From a checkpoint of a small transformer trained on Wikipedia.
Size: width 512, vocabulary 8192.
Architecture: RMSNorm before each block, rotary positions, no biases in attention or MLP, untied embeddings, normalized queries and keys, attention and MLP in parallel.
Each number is 50 + 10 x the weight over its row's rms, rounded and kept within 0 to 99. Layers, rows and columns count from 0. The size before them is the row's rms in percent of the matrix's.

# layer 9 attention key, 512x512, rms 0.0274, rows 52-79, columns 384-511
081:43 54 57 32 36 41 43 39 42 41 44 39 27 50 44 52 51 61 54 33 43 38 43 56 57 48 41 31 39 38 57 53 53 48 38 39 48 57 45 53 30 38 46 43 71 56 50 54 46 54 42 40 48 58 38 50 51 40 53 39 57 40 53 54 40 65 68 37 63 60 44 64 55 38 20 57 44 52 64 73 55 52 41 45 52 28 54 54 42 38 51 44 58 58 45 48 42 39 59 47 59 36 58 49 49 52 54 60 63 52 50 38 42 58 39 36 42 55 43 51 57 54 41 55 40 56 57 64
079:54 46 64 55 41 27 49 39 41 48 52 45 61 48 48 66 31 54 60 53 55 66 64 61 65 52 54 54 61 42 48 44 53 38 54 39 48 45 32 59 39 49 61 47 24 46 41 52 46 45 43 70 52 45 32 52 65 47 60 43 49 42 45 41 44 56 43 40 53 45 50 57 52 57 54 42 46 53 65 43 38 64 48 42 55 39 52 60 59 47 78 57 49 46 52 34 49 57 76 54 62 51 57 37 60 72 62 41 57 40 64 51 65 48 49 46 62 66 56 46 37 42 40 56 49 67 59 44
090:61 52 74 57 41 49 55 68 33 56 43 52 53 64 45 55 41 37 41 61 42 51 54 39 42 46 51 57 40 59 56 43 43 45 48 52 58 70 66 61 63 55 45 53 59 37 53 39 47 56 32 39 44 55 54 47 37 42 46 60 43 61 70 59 56 29 34 50 51 68 48 52 33 30 55 48 51 41 52 52 54 35 47 44 57 59 46 52 37 64 35 41 36 60 54 64 59 45 51 47 59 41 31 57 45 53 62 52 47 46 53 80 53 36 33 46 59 50 53 50 52 71 45 58 41 40 45 25
078:43 59 48 49 42 56 56 43 61 58 33 48 54 25 54 69 49 36 37 64 43 41 52 57 50 53 73 51 60 50 41 50 55 40 57 60 40 48 35 55 58 63 48 44 72 39 35 27 44 52 37 57 58 44 30 40 46 53 58 66 42 52 61 53 47 56 70 50 48 45 30 39 47 51 44 46 43 56 54 62 53 45 32 41 64 34 50 53 56 59 45 45 41 56 65 64 47 37 58 58 44 48 38 63 46 61 34 41 63 56 37 61 45 51 49 53 51 51 60 45 74 63 40 56 39 53 53 38
079:67 61 56 62 53 41 41 63 53 54 45 65 55 33 42 52 42 63 58 60 52 37 41 44 50 28 45 48 63 48 49 48 60 40 42 43 42 53 40 58 47 50 55 58 30 69 50 67 46 41 44 63 54 32 51 56 56 63 40 50 58 49 48 57 44 45 49 39 63 34 53 66 65 43 53 30 42 32 54 45 33 42 51 43 60 54 51 63 50 65 66 33 56 36 45 54 53 51 28 54 47 39 57 51 57 69 47 54 62 30 56 47 38 55 53 54 51 40 60 46 43 29 41 57 43 60 45 54
083:60 55 55 82 54 49 60 50 56 33 36 35 48 53 39 51 56 64 71 42 48 44 50 55 44 34 40 52 44 43 59 56 45 44 59 32 59 53 58 45 62 47 41 44 45 48 68 55 66 47 60 54 46 38 42 52 60 62 54 54 59 57 56 60 57 44 47 45 29 53 63 65 60 42 39 47 56 65 35 41 47 40 39 57 44 66 31 49 43 58 60 43 45 56 54 52 37 48 38 44 53 60 49 54 71 41 48 48 49 49 39 59 58 48 60 41 49 46 51 50 66 55 43 58 46 42 47 48
085:60 52 52 52 47 52 28 53 50 31 65 49 44 46 58 48 44 36 61 69 53 43 46 57 49 54 48 48 81 45 44 29 58 52 66 49 57 63 64 61 32 51 57 57 47 56 52 49 46 60 60 62 40 45 55 45 62 45 53 59 55 47 45 40 50 50 41 36 46 42 39 42 54 47 72 50 46 35 48 50 41 37 47 32 48 68 50 39 43 36 61 60 45 47 45 39 55 66 65 47 46 54 47 43 35 70 56 53 43 51 53 53 49 69 63 39 37 30 46 53 49 45 78 45 49 47 53 64
088:59 39 50 50 53 61 47 42 47 56 56 62 56 52 59 51 37 37 45 59 47 47 29 61 44 44 49 52 56 44 65 46 53 51 44 32 50 44 64 52 48 55 38 62 56 39 52 42 45 60 52 57 53 49 37 54 41 56 59 40 46 51 52 50 67 42 62 46 50 35 36 37 51 50 42 56 44 65 65 45 45 58 42 36 49 54 60 58 53 39 40 52 45 43 42 66 20 31 46 40 52 43 48 59 67 47 68 53 54 52 48 57 62 53 29 39 44 38 75 66 74 54 43 49 42 55 62 47
094:44 44 53 40 43 46 38 49 65 63 47 67 35 59 53 63 57 38 57 42 40 73 28 61 46 47 45 40 43 59 47 48 52 53 54 51 58 48 53 52 39 36 43 47 51 54 59 49 52 63 34 45 55 47 47 29 57 65 49 45 49 37 58 48 51 55 49 47 43 61 58 46 54 42 47 33 75 41 63 55 54 32 49 56 32 39 46 44 51 35 49 38 63 51 53 70 54 47 70 44 53 41 64 45 47 51 47 37 56 55 45 57 36 64 42 50 41 31 45 57 52 61 41 45 68 65 78 48
087:43 40 42 47 52 49 57 52 45 58 57 48 48 60 62 58 54 55 58 49 44 51 49 49 43 53 66 27 49 32 63 42 47 51 39 55 60 42 59 50 62 53 48 48 34 55 45 69 51 58 61 60 33 48 53 55 50 66 43 39 51 32 45 41 45 46 61 53 67 51 57 40 57 45 54 35 63 56 47 59 54 47 60 49 41 54 48 39 50 38 63 36 58 60 43 47 50 57 47 60 52 34 37 54 49 54 44 56 53 64 45 46 28 46 30 56 57 60 51 42 57 43 47 48 52 68 73 41
104:42 50 34 51 53 55 42 44 47 53 62 57 48 35 53 35 53 47 46 43 48 65 42 45 45 39 42 45 62 48 52 45 56 43 45 47 64 59 50 43 47 41 36 46 61 32 55 52 54 49 50 49 79 48 65 38 41 48 46 55 49 63 49 57 58 53 31 47 35 38 43 49 55 41 50 45 72 45 47 52 60 33 35 35 30 58 43 39 48 42 48 55 48 50 39 60 49 50 38 47 50 55 30 42 49 46 51 50 60 61 38 51 63 59 71 33 43 45 40 47 59 51 51 54 45 48 52 58
082:49 49 44 36 42 52 40 34 52 41 43 60 49 51 30 45 59 31 62 80 55 68 59 47 55 33 49 39 58 54 49 42 56 57 46 63 50 46 34 43 45 48 47 52 57 65 30 47 48 62 45 71 69 57 38 49 66 71 47 33 50 65 51 46 52 59 50 49 42 47 51 57 61 53 55 46 38 42 65 44 39 43 57 43 65 65 55 49 56 48 69 32 52 39 54 56 62 53 41 69 35 49 62 50 40 49 32 39 42 59 58 38 58 46 49 61 39 51 62 44 65 52 39 63 60 51 51 50
077:61 52 49 56 51 47 63 53 40 62 59 38 46 54 62 53 65 58 49 38 27 50 48 33 61 52 47 41 37 51 51 53 59 38 60 67 60 59 52 59 49 40 57 44 46 51 53 49 34 59 51 32 51 53 72 49 50 62 47 52 52 51 60 51 61 41 57 32 43 43 51 64 52 49 67 46 40 58 71 61 48 26 49 66 31 43 59 55 41 36 56 44 49 48 52 51 42 27 64 38 52 49 57 38 46 41 62 58 51 38 54 57 62 56 48 48 64 52 33 61 42 60 33 64 61 53 53 43
069:40 42 46 47 46 54 31 58 57 38 48 73 64 52 36 62 51 62 46 55 62 71 39 52 43 42 60 59 70 50 58 45 42 48 57 44 38 38 48 47 46 41 36 37 44 54 45 44 52 47 62 75 47 70 42 50 38 46 51 55 46 59 27 53 58 44 52 67 46 55 46 44 52 53 56 34 63 40 32 61 59 72 40 29 67 43 38 37 49 53 46 69 38 38 45 50 52 59 48 60 44 47 40 42 53 62 45 42 34 51 47 49 32 42 43 55 45 41 52 47 58 38 57 41 36 53 47 65
066:64 63 59 77 50 52 56 53 34 50 51 39 57 58 45 35 49 52 58 56 38 52 58 47 50 41 44 35 38 59 51 53 70 51 60 58 40 75 41 53 61 62 50 45 59 57 47 55 34 56 46 33 49 66 71 54 56 59 35 48 62 46 62 53 57 63 51 41 60 60 51 64 48 32 67 53 49 70 56 56 31 36 42 64 47 52 62 54 36 43 62 50 59 50 34 48 46 43 61 49 64 41 58 49 47 36 60 48 58 49 51 48 65 51 43 46 54 53 31 53 34 37 43 51 54 49 41 29
066:54 48 64 65 63 55 64 36 48 45 56 54 55 47 50 44 52 47 57 57 53 57 65 62 38 47 52 46 40 64 61 49 44 53 71 42 50 59 48 49 62 37 46 37 53 54 48 62 55 31 58 48 57 50 55 47 61 50 38 29 47 38 44 48 56 51 50 53 49 56 62 64 53 37 66 49 46 49 55 26 42 35 48 61 42 66 50 32 45 50 53 46 53 48 62 60 60 47 51 45 59 37 53 68 45 39 46 33 49 45 57 64 77 63 51 48 58 56 46 59 66 26 50 51 52 44 48 32
067:62 62 49 38 44 47 47 63 36 58 66 35 61 42 46 72 53 51 57 42 30 40 54 68 52 70 32 56 60 38 66 44 61 46 46 51 41 47 55 70 67 58 62 69 59 48 48 38 44 52 30 46 49 58 49 48 65 54 56 51 41 54 59 44 47 51 60 58 46 37 36 46 42 62 55 55 47 58 53 63 45 46 48 53 72 58 39 61 37 37 41 47 38 56 31 43 60 46 54 60 40 52 29 43 71 50 46 46 52 41 51 60 57 54 48 55 48 41 60 47 12 61 33 56 43 60 62 52
066:40 56 45 56 51 47 42 31 42 40 28 82 53 53 50 48 48 45 51 71 77 54 47 56 53 61 49 43 39 54 54 42 46 59 49 39 52 39 46 47 48 53 44 48 31 47 49 45 63 50 57 69 58 55 49 49 48 40 48 65 63 45 46 42 50 43 50 62 42 55 50 52 43 57 38 63 62 46 39 48 49 65 62 39 78 46 39 36 39 69 56 71 46 38 54 56 38 36 42 56 51 47 45 36 36 39 33 49 56 75 44 40 51 57 52 51 57 45 59 45 66 46 52 49 45 55 42 48
063:53 44 51 40 41 55 38 49 71 45 44 54 64 28 53 56 54 40 59 49 49 54 51 57 59 64 61 63 54 45 44 34 40 56 46 51 58 39 58 34 56 63 52 49 39 41 44 47 61 53 58 68 39 52 38 47 47 55 47 42 51 48 52 58 51 35 54 54 46 52 44 57 60 58 43 33 48 48 37 42 52 69 56 46 54 50 45 51 52 54 48 67 42 57 47 48 40 67 54 45 40 49 50 44 56 57 55 61 50 54 48 41 47 40 55 50 44 63 69 53 59 52 69 47 47 36 47 48
099:34 27 43 51 50 46 50 56 61 44 41 56 61 46 57 50 45 43 55 56 37 43 51 50 73 56 43 59 54 45 55 55 50 32 50 47 55 50 44 47 47 64 43 54 54 32 67 58 43 59 35 54 57 40 43 48 53 59 32 62 58 74 42 54 45 41 51 42 47 34 51 45 52 38 52 50 50 50 51 50 47 75 65 44 59 62 39 30 62 70 48 43 41 54 50 51 67 64 40 53 39 21 53 46 42 40 56 37 39 57 61 62 49 46 51 41 62 44 56 46 53 47 52 47 52 60 48 77
077:46 33 51 52 52 40 48 53 47 58 59 70 52 49 49 52 61 32 74 50 41 57 51 67 43 45 51 47 67 52 41 42 48 49 57 46 74 46 67 53 36 68 63 51 40 40 57 53 52 49 71 58 38 43 27 62 50 49 36 55 52 67 42 58 56 61 57 43 34 46 48 55 48 50 39 54 52 58 38 36 45 46 52 52 47 33 48 35 64 59 53 53 42 46 58 34 43 60 45 30 62 38 49 50 57 55 48 57 37 59 27 52 48 65 74 35 57 56 54 61 71 54 62 46 53 81 61 65
069:48 29 54 31 63 29 33 58 53 44 44 61 50 45 53 48 51 43 44 51 49 56 53 65 65 40 55 61 58 63 49 38 43 57 63 45 68 17 45 41 56 45 29 56 27 41 55 52 54 60 61 47 29 38 43 56 69 57 65 52 50 44 34 45 45 43 42 59 56 38 37 49 43 71 59 41 50 31 39 47 72 43 63 52 51 63 42 40 53 59 32 45 39 38 60 57 53 53 33 60 39 61 65 37 44 43 48 39 55 61 39 46 33 42 47 46 49 57 65 48 56 52 62 38 48 43 52 68
082:56 55 42 53 57 28 49 56 48 48 37 49 58 52 64 54 58 47 63 47 43 51 50 49 34 62 55 67 62 58 51 45 62 53 50 49 55 36 26 43 65 68 51 62 51 43 50 29 57 56 54 52 47 61 53 44 56 35 58 64 48 30 51 60 42 48 46 63 69 55 42 45 41 53 44 52 55 43 34 52 39 47 53 43 49 32 51 34 53 50 40 49 44 46 53 55 32 35 65 34 52 27 44 69 55 46 52 52 47 58 49 44 40 46 52 57 65 46 54 41 51 60 31 48 36 62 64 49
071:62 54 35 46 50 46 62 47 23 54 63 30 34 53 63 48 53 63 35 52 41 53 37 56 52 56 42 37 56 31 57 56 54 54 60 65 56 69 46 65 72 61 65 47 58 53 44 50 45 45 41 34 46 56 55 58 49 67 48 58 57 66 42 47 52 39 43 58 44 50 46 30 37 45 49 54 66 61 53 45 50 54 51 43 56 71 59 68 49 49 56 28 43 67 54 53 41 45 56 70 59 43 47 54 51 40 47 55 36 44 59 67 63 52 50 62 62 44 25 57 47 50 51 51 64 56 40 42
067:57 37 50 51 42 43 61 71 55 62 50 30 33 56 46 54 41 47 45 50 54 43 42 55 60 27 40 43 64 44 56 51 61 41 48 50 44 44 69 60 53 61 54 57 53 46 53 71 40 43 37 38 54 48 52 53 60 63 47 52 54 61 42 60 50 61 60 48 60 44 46 47 49 35 58 30 39 62 51 64 60 49 50 55 51 53 61 62 29 29 57 40 56 49 36 62 63 49 45 45 64 49 38 34 53 56 58 51 26 41 40 55 43 55 46 48 60 50 54 55 47 55 61 48 42 47 55 57
072:46 41 49 50 38 52 76 45 52 44 49 32 46 35 39 64 32 54 54 51 39 54 42 57 46 41 51 38 43 38 68 63 54 36 62 50 60 61 65 67 51 53 46 43 47 46 57 58 34 32 52 53 49 27 56 53 57 43 48 37 45 52 48 49 45 58 51 48 35 45 53 52 48 56 52 44 35 63 55 63 43 42 61 62 42 42 61 64 46 51 49 41 58 55 42 53 60 42 54 68 66 61 30 40 70 49 52 44 45 48 46 68 57 60 51 38 52 52 34 67 58 43 48 54 61 45 37 41
069:66 52 45 43 38 46 49 36 48 55 72 28 44 50 52 50 45 51 29 61 37 39 46 38 52 59 46 51 56 42 48 69 55 64 48 42 40 58 59 60 53 50 51 67 61 50 57 55 39 60 29 50 62 43 41 69 56 48 52 54 41 53 58 34 40 62 45 47 42 57 51 42 59 65 23 35 50 58 50 94 53 57 53 54 79 42 53 55 57 67 55 43 38 58 42 55 50 54 46 52 61 54 47 60 54 39 51 42 51 61 61 42 40 42 48 49 48 41 30 44 38 50 54 29 47 59 64 45
072:42 36 57 39 56 41 52 46 48 46 38 45 59 31 40 45 49 54 67 51 46 64 38 69 47 50 74 57 53 63 59 21 42 52 61 70 60 22 31 29 48 48 44 32 50 42 61 57 65 28 50 47 41 45 31 42 41 57 44 43 46 42 46 47 54 41 45 40 53 47 56 35 60 40 41 40 59 54 57 20 60 49 63 65 46 58 46 46 60 62 29 57 43 61 68 41 50 46 51 49 42 52 39 64 45 52 57 37 46 50 50 42 47 44 48 38 42 62 58 64 63 57 61 45 46 46 50 53
# layer 9 attention query, 512x512, rms 0.0377, rows 53-79, columns 384-511
095:57 70 34 51 44 59 53 49 42 56 27 47 48 68 37 38 57 34 57 71 33 54 38 56 44 46 32 39 46 49 53 45 36 65 55 46 44 69 52 63 29 43 46 44 56 53 61 72 52 54 55 51 53 37 55 51 42 55 53 46 51 57 53 45 55 39 57 64 53 55 71 54 47 56 54 61 52 54 45 42 38 40 51 67 47 34 63 20 54 63 49 61 49 43 41 45 80 41 53 69 45 34 53 50 52 39 46 48 65 51 57 45 62 56 66 58 41 37 51 48 43 40 56 58 52 33 39 38
093:62 54 57 50 62 57 36 62 41 30 67 51 38 57 49 49 54 58 39 59 50 55 50 36 33 50 53 35 65 49 42 60 54 55 51 63 31 57 40 48 50 57 53 55 66 58 54 53 42 53 26 39 56 54 63 63 60 37 48 63 53 56 49 42 39 50 49 62 41 48 48 38 54 56 41 51 52 57 37 50 57 50 33 46 48 45 34 79 66 57 50 33 39 55 27 48 52 63 56 51 65 40 34 59 50 67 50 50 30 51 41 36 48 51 53 49 46 37 40 35 65 55 45 49 51 47 38 38
089:59 65 53 56 53 48 41 50 44 33 55 48 51 42 63 53 59 45 46 44 52 48 50 52 35 61 71 43 42 65 63 57 34 57 62 35 52 49 55 48 46 68 54 52 64 49 56 49 55 62 50 43 51 58 53 55 54 35 50 47 42 37 53 36 52 45 50 53 62 67 39 50 43 50 54 38 46 49 49 63 49 44 50 29 53 58 41 55 55 52 45 41 58 52 33 47 42 37 50 43 61 49 55 49 58 59 25 34 46 49 58 45 38 54 55 51 56 55 41 59 39 37 42 33 42 50 45 64
097:49 52 45 49 47 44 54 48 49 55 40 58 79 57 31 39 43 25 66 53 44 39 45 65 41 33 53 51 50 56 61 31 26 64 45 48 57 43 54 42 38 53 44 35 43 54 53 59 65 35 75 52 37 49 47 24 50 55 67 51 66 43 52 68 45 40 51 55 49 67 60 47 62 30 52 51 58 46 49 35 41 46 48 50 40 58 51 42 55 44 66 71 60 42 69 51 51 63 58 59 40 48 46 39 44 39 50 60 58 53 55 62 53 62 63 46 43 63 57 47 57 49 60 43 45 51 49 52
096:64 51 59 42 36 44 56 56 56 56 39 54 55 49 30 51 51 53 59 52 46 53 45 67 61 34 40 57 60 41 48 45 41 46 44 70 59 54 44 54 46 45 48 41 35 47 45 54 51 29 65 46 18 46 56 25 56 62 51 71 43 59 59 64 52 53 49 47 58 48 46 57 26 40 46 48 62 58 65 54 18 53 51 69 40 61 35 74 43 64 53 42 48 52 50 57 45 54 55 71 49 43 50 45 44 42 47 52 51 40 32 49 32 61 70 42 56 53 53 30 38 73 59 41 37 62 49 54
093:67 43 68 41 73 49 40 48 38 30 48 53 53 60 50 53 50 41 25 41 41 47 47 53 35 43 41 55 39 49 61 42 46 55 49 40 59 46 49 59 43 54 62 42 47 47 47 66 54 47 64 52 52 49 36 54 39 43 56 40 57 38 30 51 59 51 60 64 46 41 46 39 33 54 32 52 53 50 48 40 44 50 61 37 45 53 56 25 62 48 47 70 46 39 53 49 45 42 41 45 40 30 50 34 58 52 27 68 54 66 69 39 51 55 59 59 29 40 50 46 49 31 55 47 25 42 37 58
095:36 51 49 60 47 46 53 59 42 65 47 56 70 47 52 32 68 38 46 52 46 55 49 55 57 49 68 52 68 58 56 55 54 45 39 45 59 47 57 52 39 50 74 56 43 55 59 50 35 35 53 58 31 56 49 55 54 51 60 52 54 49 76 34 55 62 47 51 50 53 55 72 63 31 49 36 44 48 63 45 35 47 50 59 47 27 74 41 57 48 57 53 45 59 62 43 32 35 62 55 52 50 42 75 43 42 51 65 56 58 50 55 39 50 38 30 46 47 59 57 55 61 60 31 67 46 49 55
095:55 44 63 57 61 59 45 64 42 47 62 59 41 69 43 55 55 65 50 56 57 41 56 47 61 34 55 49 56 55 45 48 45 57 48 51 57 47 34 37 42 44 48 55 55 53 43 56 51 44 48 53 59 48 48 45 42 37 55 63 64 57 46 48 35 44 43 49 47 49 61 35 56 32 45 43 39 48 50 41 43 37 42 27 51 68 57 51 54 48 51 62 55 44 61 56 55 44 44 40 52 51 61 56 54 33 48 39 42 49 42 43 41 46 38 53 48 38 62 50 47 48 50 59 43 30 63 49
096:61 55 49 50 65 49 47 59 40 42 59 57 45 45 47 47 46 62 30 50 54 39 37 58 59 32 54 45 60 55 59 41 43 61 40 44 61 34 46 48 54 56 37 33 33 42 61 75 36 55 55 54 56 54 42 59 52 47 40 43 78 57 48 53 52 61 59 44 35 31 34 58 59 40 39 60 48 41 42 58 49 57 65 54 53 37 50 66 53 33 49 54 44 40 50 35 38 56 63 49 57 43 58 38 50 40 59 50 48 48 39 52 45 53 46 49 39 45 60 48 51 46 53 60 50 59 54 59
095:47 32 36 39 57 53 50 63 47 44 45 50 70 59 37 27 40 39 62 63 44 54 29 52 22 46 45 53 34 54 50 47 54 58 53 42 72 57 52 41 52 40 52 59 49 51 35 34 63 30 56 58 45 42 52 55 39 49 58 55 48 61 28 62 60 35 40 48 42 63 55 38 51 51 61 35 33 45 58 36 52 61 65 42 38 48 55 41 28 40 62 62 49 51 52 54 54 36 55 40 36 62 48 51 29 52 58 49 50 52 64 66 48 62 48 40 68 48 54 38 29 45 57 46 47 52 49 61
092:34 54 56 47 51 55 61 53 44 48 33 54 54 54 58 42 71 47 52 54 54 46 59 63 42 60 66 55 33 60 63 47 54 51 47 40 61 44 56 18 30 48 50 45 50 42 51 64 64 55 35 55 52 48 38 54 29 46 50 48 62 30 45 47 43 46 39 55 59 57 37 32 65 44 45 39 55 36 61 42 42 36 58 51 43 27 58 31 58 41 49 59 67 53 40 49 54 55 48 51 34 43 37 53 48 50 50 40 53 73 67 53 46 47 50 52 62 58 59 45 48 57 73 33 62 58 59 47
091:55 64 46 58 51 57 43 59 52 63 51 44 47 77 38 40 46 53 67 36 41 47 50 61 34 52 45 50 42 85 54 59 43 59 69 55 54 42 52 50 45 67 50 56 53 53 50 49 28 37 32 53 36 63 58 64 42 31 58 68 61 39 52 59 53 46 54 41 62 64 62 53 49 70 39 47 38 43 33 60 52 41 53 43 38 59 45 60 46 47 45 29 44 52 57 43 55 44 71 47 46 43 45 60 52 45 49 55 57 61 49 63 52 51 44 44 56 48 60 59 44 54 57 55 40 50 53 55
093:42 41 52 43 48 52 53 58 49 36 54 48 47 27 46 60 47 32 37 80 50 40 49 50 65 45 61 52 43 18 49 47 60 54 39 54 41 49 42 40 50 39 54 47 58 47 44 62 68 57 63 54 54 40 34 44 62 59 38 37 36 52 50 36 51 62 44 64 40 38 47 41 55 42 47 61 48 64 52 51 57 59 35 61 65 44 44 47 56 47 53 61 58 47 40 60 56 58 38 35 68 54 57 52 50 44 56 36 35 51 42 41 63 49 57 57 34 54 47 40 56 42 55 38 65 37 44 69
086:50 57 46 50 51 55 41 33 66 53 44 42 56 48 49 56 42 53 61 46 51 62 63 66 55 47 52 52 43 70 45 43 41 48 43 67 59 34 49 30 44 45 50 49 47 44 49 60 40 53 42 58 33 50 40 39 58 48 44 59 51 52 50 46 40 41 50 40 48 49 58 54 64 78 39 47 34 41 41 46 63 57 46 37 37 58 32 42 62 71 45 36 51 59 65 48 58 56 64 52 42 42 63 51 65 48 51 53 41 57 53 63 35 53 52 33 54 52 61 48 59 40 61 62 42 42 49 63
083:29 41 53 39 46 53 49 36 61 38 43 45 56 55 53 54 40 56 42 38 63 57 49 69 60 47 57 57 66 67 36 34 36 54 23 67 52 37 59 43 57 54 51 58 52 56 50 55 50 55 49 61 44 68 41 42 43 43 52 82 46 55 44 41 38 24 38 55 61 48 35 41 61 73 32 34 38 42 36 42 57 47 56 38 55 40 29 53 70 49 50 54 38 66 59 40 48 54 59 58 37 47 57 53 60 37 62 40 45 63 46 63 47 49 60 52 46 51 56 48 49 46 52 57 34 47 55 60
089:57 48 48 67 78 54 52 46 47 57 49 59 36 55 42 47 72 60 63 41 42 64 36 32 44 53 62 32 25 53 66 62 48 59 57 42 47 55 46 58 49 45 45 44 32 49 55 56 51 58 38 46 60 38 63 56 64 50 57 43 67 37 38 59 48 58 63 42 48 39 46 45 40 24 50 44 59 49 57 67 51 52 61 34 41 45 66 49 32 62 41 52 60 36 54 43 40 40 50 58 56 56 40 43 24 56 41 54 63 47 45 34 31 57 36 53 47 58 51 50 36 47 47 50 58 55 48 40
087:41 47 29 27 41 66 34 51 51 43 50 60 42 43 45 52 37 41 40 48 51 54 56 38 59 26 65 42 62 31 54 33 61 68 50 63 51 45 50 43 46 47 62 46 70 40 40 63 69 34 42 46 34 40 33 35 25 70 52 44 54 32 51 55 65 64 44 66 58 47 49 42 54 38 44 43 69 45 66 55 64 47 45 42 39 45 61 47 58 41 37 49 56 52 52 64 52 58 50 47 55 73 54 55 50 73 54 44 34 56 41 51 59 56 44 61 44 66 39 31 44 60 51 43 46 45 56 57
088:53 55 56 56 36 62 58 39 45 63 45 35 53 43 39 42 55 42 28 75 72 45 41 43 39 47 55 32 60 40 45 40 43 59 43 58 69 70 24 48 47 63 56 49 65 49 69 50 59 54 45 45 46 47 35 41 41 58 44 43 57 56 67 46 53 38 44 52 42 39 56 48 49 24 45 59 57 47 39 49 42 31 50 60 68 22 62 74 61 59 63 45 30 49 60 49 73 47 53 44 52 47 35 66 63 59 55 37 36 62 42 61 63 47 33 55 42 53 39 32 60 57 53 33 60 39 39 52
088:70 68 39 56 43 56 65 59 38 63 44 60 50 52 31 46 65 33 55 75 46 50 48 40 38 49 62 53 33 40 48 63 58 58 67 47 52 60 42 61 45 32 48 44 60 53 59 51 61 43 56 54 57 43 66 46 37 59 45 48 72 38 61 58 49 58 59 55 38 45 41 58 53 32 52 61 53 52 51 54 53 38 41 46 36 56 66 40 43 55 46 80 51 38 48 54 57 55 54 37 56 43 47 58 54 57 57 39 50 49 60 53 46 50 49 61 35 67 48 40 30 44 42 44 45 48 56 45
088:70 67 60 38 48 69 44 60 44 54 46 47 47 52 45 41 45 32 51 77 51 48 47 46 48 49 55 45 45 32 58 57 51 51 46 58 54 45 36 38 42 48 48 57 62 59 55 47 62 52 56 46 61 48 54 26 33 66 58 44 47 45 65 51 58 54 49 46 61 39 45 43 64 37 58 40 77 59 59 52 53 48 39 47 34 39 72 44 46 57 52 56 48 55 52 62 35 47 43 26 52 51 41 51 67 77 61 38 47 51 68 53 61 47 29 65 51 59 48 50 63 53 50 40 48 37 63 65
090:41 55 57 46 21 58 48 60 51 47 59 40 39 54 43 49 41 36 32 61 50 42 60 50 53 33 28 43 65 35 45 59 54 73 34 58 51 46 44 43 57 59 68 45 72 51 47 49 67 46 54 53 69 53 31 26 39 64 43 49 55 61 52 61 63 54 46 56 59 53 42 49 50 31 43 48 66 59 49 54 37 53 51 50 50 43 49 51 68 46 55 51 48 57 51 50 54 48 36 45 48 59 36 48 61 55 50 46 48 56 59 69 79 48 43 56 33 48 43 47 55 51 42 53 36 47 54 60
087:52 54 44 42 41 47 45 58 56 42 56 60 49 63 43 57 55 67 43 68 36 53 43 46 43 49 59 61 46 61 50 46 59 63 44 62 49 49 56 24 43 47 71 47 66 50 55 56 47 53 48 57 36 50 42 36 29 62 54 41 50 53 62 59 38 49 37 53 60 55 49 42 48 51 54 52 64 50 46 48 45 43 48 42 56 52 52 52 57 41 53 39 62 50 50 44 39 59 39 51 43 50 53 61 43 51 44 52 52 46 38 57 56 43 49 55 31 64 62 54 40 63 44 35 54 41 43 49
085:52 49 46 59 58 41 63 50 50 46 51 60 49 60 45 44 54 58 51 62 51 48 54 47 30 52 51 57 49 57 40 48 49 46 68 53 64 44 58 40 36 51 52 50 57 51 54 53 54 38 52 56 43 41 63 62 61 41 52 37 47 40 72 65 51 72 72 51 50 59 45 65 48 38 48 61 44 58 71 37 55 48 53 41 41 39 52 54 39 55 56 52 40 59 40 39 43 60 41 42 74 34 36 47 35 66 45 66 50 44 39 58 45 60 43 52 48 64 43 55 58 62 47 46 53 38 55 39
084:54 58 69 51 61 50 54 44 40 53 48 48 41 42 48 44 72 41 73 47 58 46 43 57 26 51 36 40 43 60 52 72 37 35 66 30 56 51 37 52 50 42 40 67 51 69 61 58 44 58 54 54 46 53 67 54 47 41 55 67 70 41 77 55 56 47 55 42 44 58 55 63 55 26 63 41 58 42 34 50 52 38 56 61 45 52 43 61 44 60 41 52 41 48 51 40 54 56 59 34 60 49 42 53 44 54 65 52 65 43 49 58 51 45 54 57 42 31 49 58 49 43 55 72 49 49 44 44
082:64 74 46 53 51 67 48 51 48 55 51 45 59 39 48 48 59 41 61 37 48 45 51 48 44 55 40 55 59 53 60 63 35 41 64 45 50 59 48 76 48 22 36 60 53 52 35 44 53 69 42 70 57 43 57 53 56 39 59 60 66 51 72 41 53 44 68 38 36 39 49 52 50 42 54 47 42 47 53 54 51 50 60 50 44 37 50 51 31 52 52 43 35 42 40 43 47 52 44 49 69 44 39 36 42 68 59 45 52 49 55 53 40 70 48 51 44 50 44 49 30 53 52 60 40 48 57 59
080:65 57 53 63 49 70 49 57 64 52 45 50 55 46 29 54 51 32 47 53 41 73 83 56 48 43 45 48 32 63 47 65 43 28 59 48 61 42 47 52 54 43 43 37 43 61 41 55 52 50 58 52 46 40 59 53 59 49 50 58 62 47 71 58 51 49 45 50 41 50 55 45 54 38 71 56 46 55 61 40 38 44 39 30 30 44 73 65 53 59 45 52 54 47 47 50 56 51 36 45 66 43 49 32 51 59 45 46 37 43 67 62 52 52 46 62 46 62 51 48 30 54 52 52 48 26 57 47
090:61 50 53 42 45 49 57 54 36 42 41 52 51 38 64 57 55 48 45 47 62 55 63 41 52 51 51 63 68 50 32 56 45 57 45 63 49 46 53 57 55 69 64 35 46 36 33 48 46 54 57 50 54 66 49 35 55 54 57 39 41 54 54 50 44 43 43 52 51 45 61 41 51 67 64 60 49 64 51 48 51 47 31 43 54 49 45 44 47 56 59 39 49 56 62 59 44 49 36 41 62 50 60 45 56 79 37 45 41 55 57 50 46 57 44 72 58 43 39 60 65 27 46 59 40 49 57 41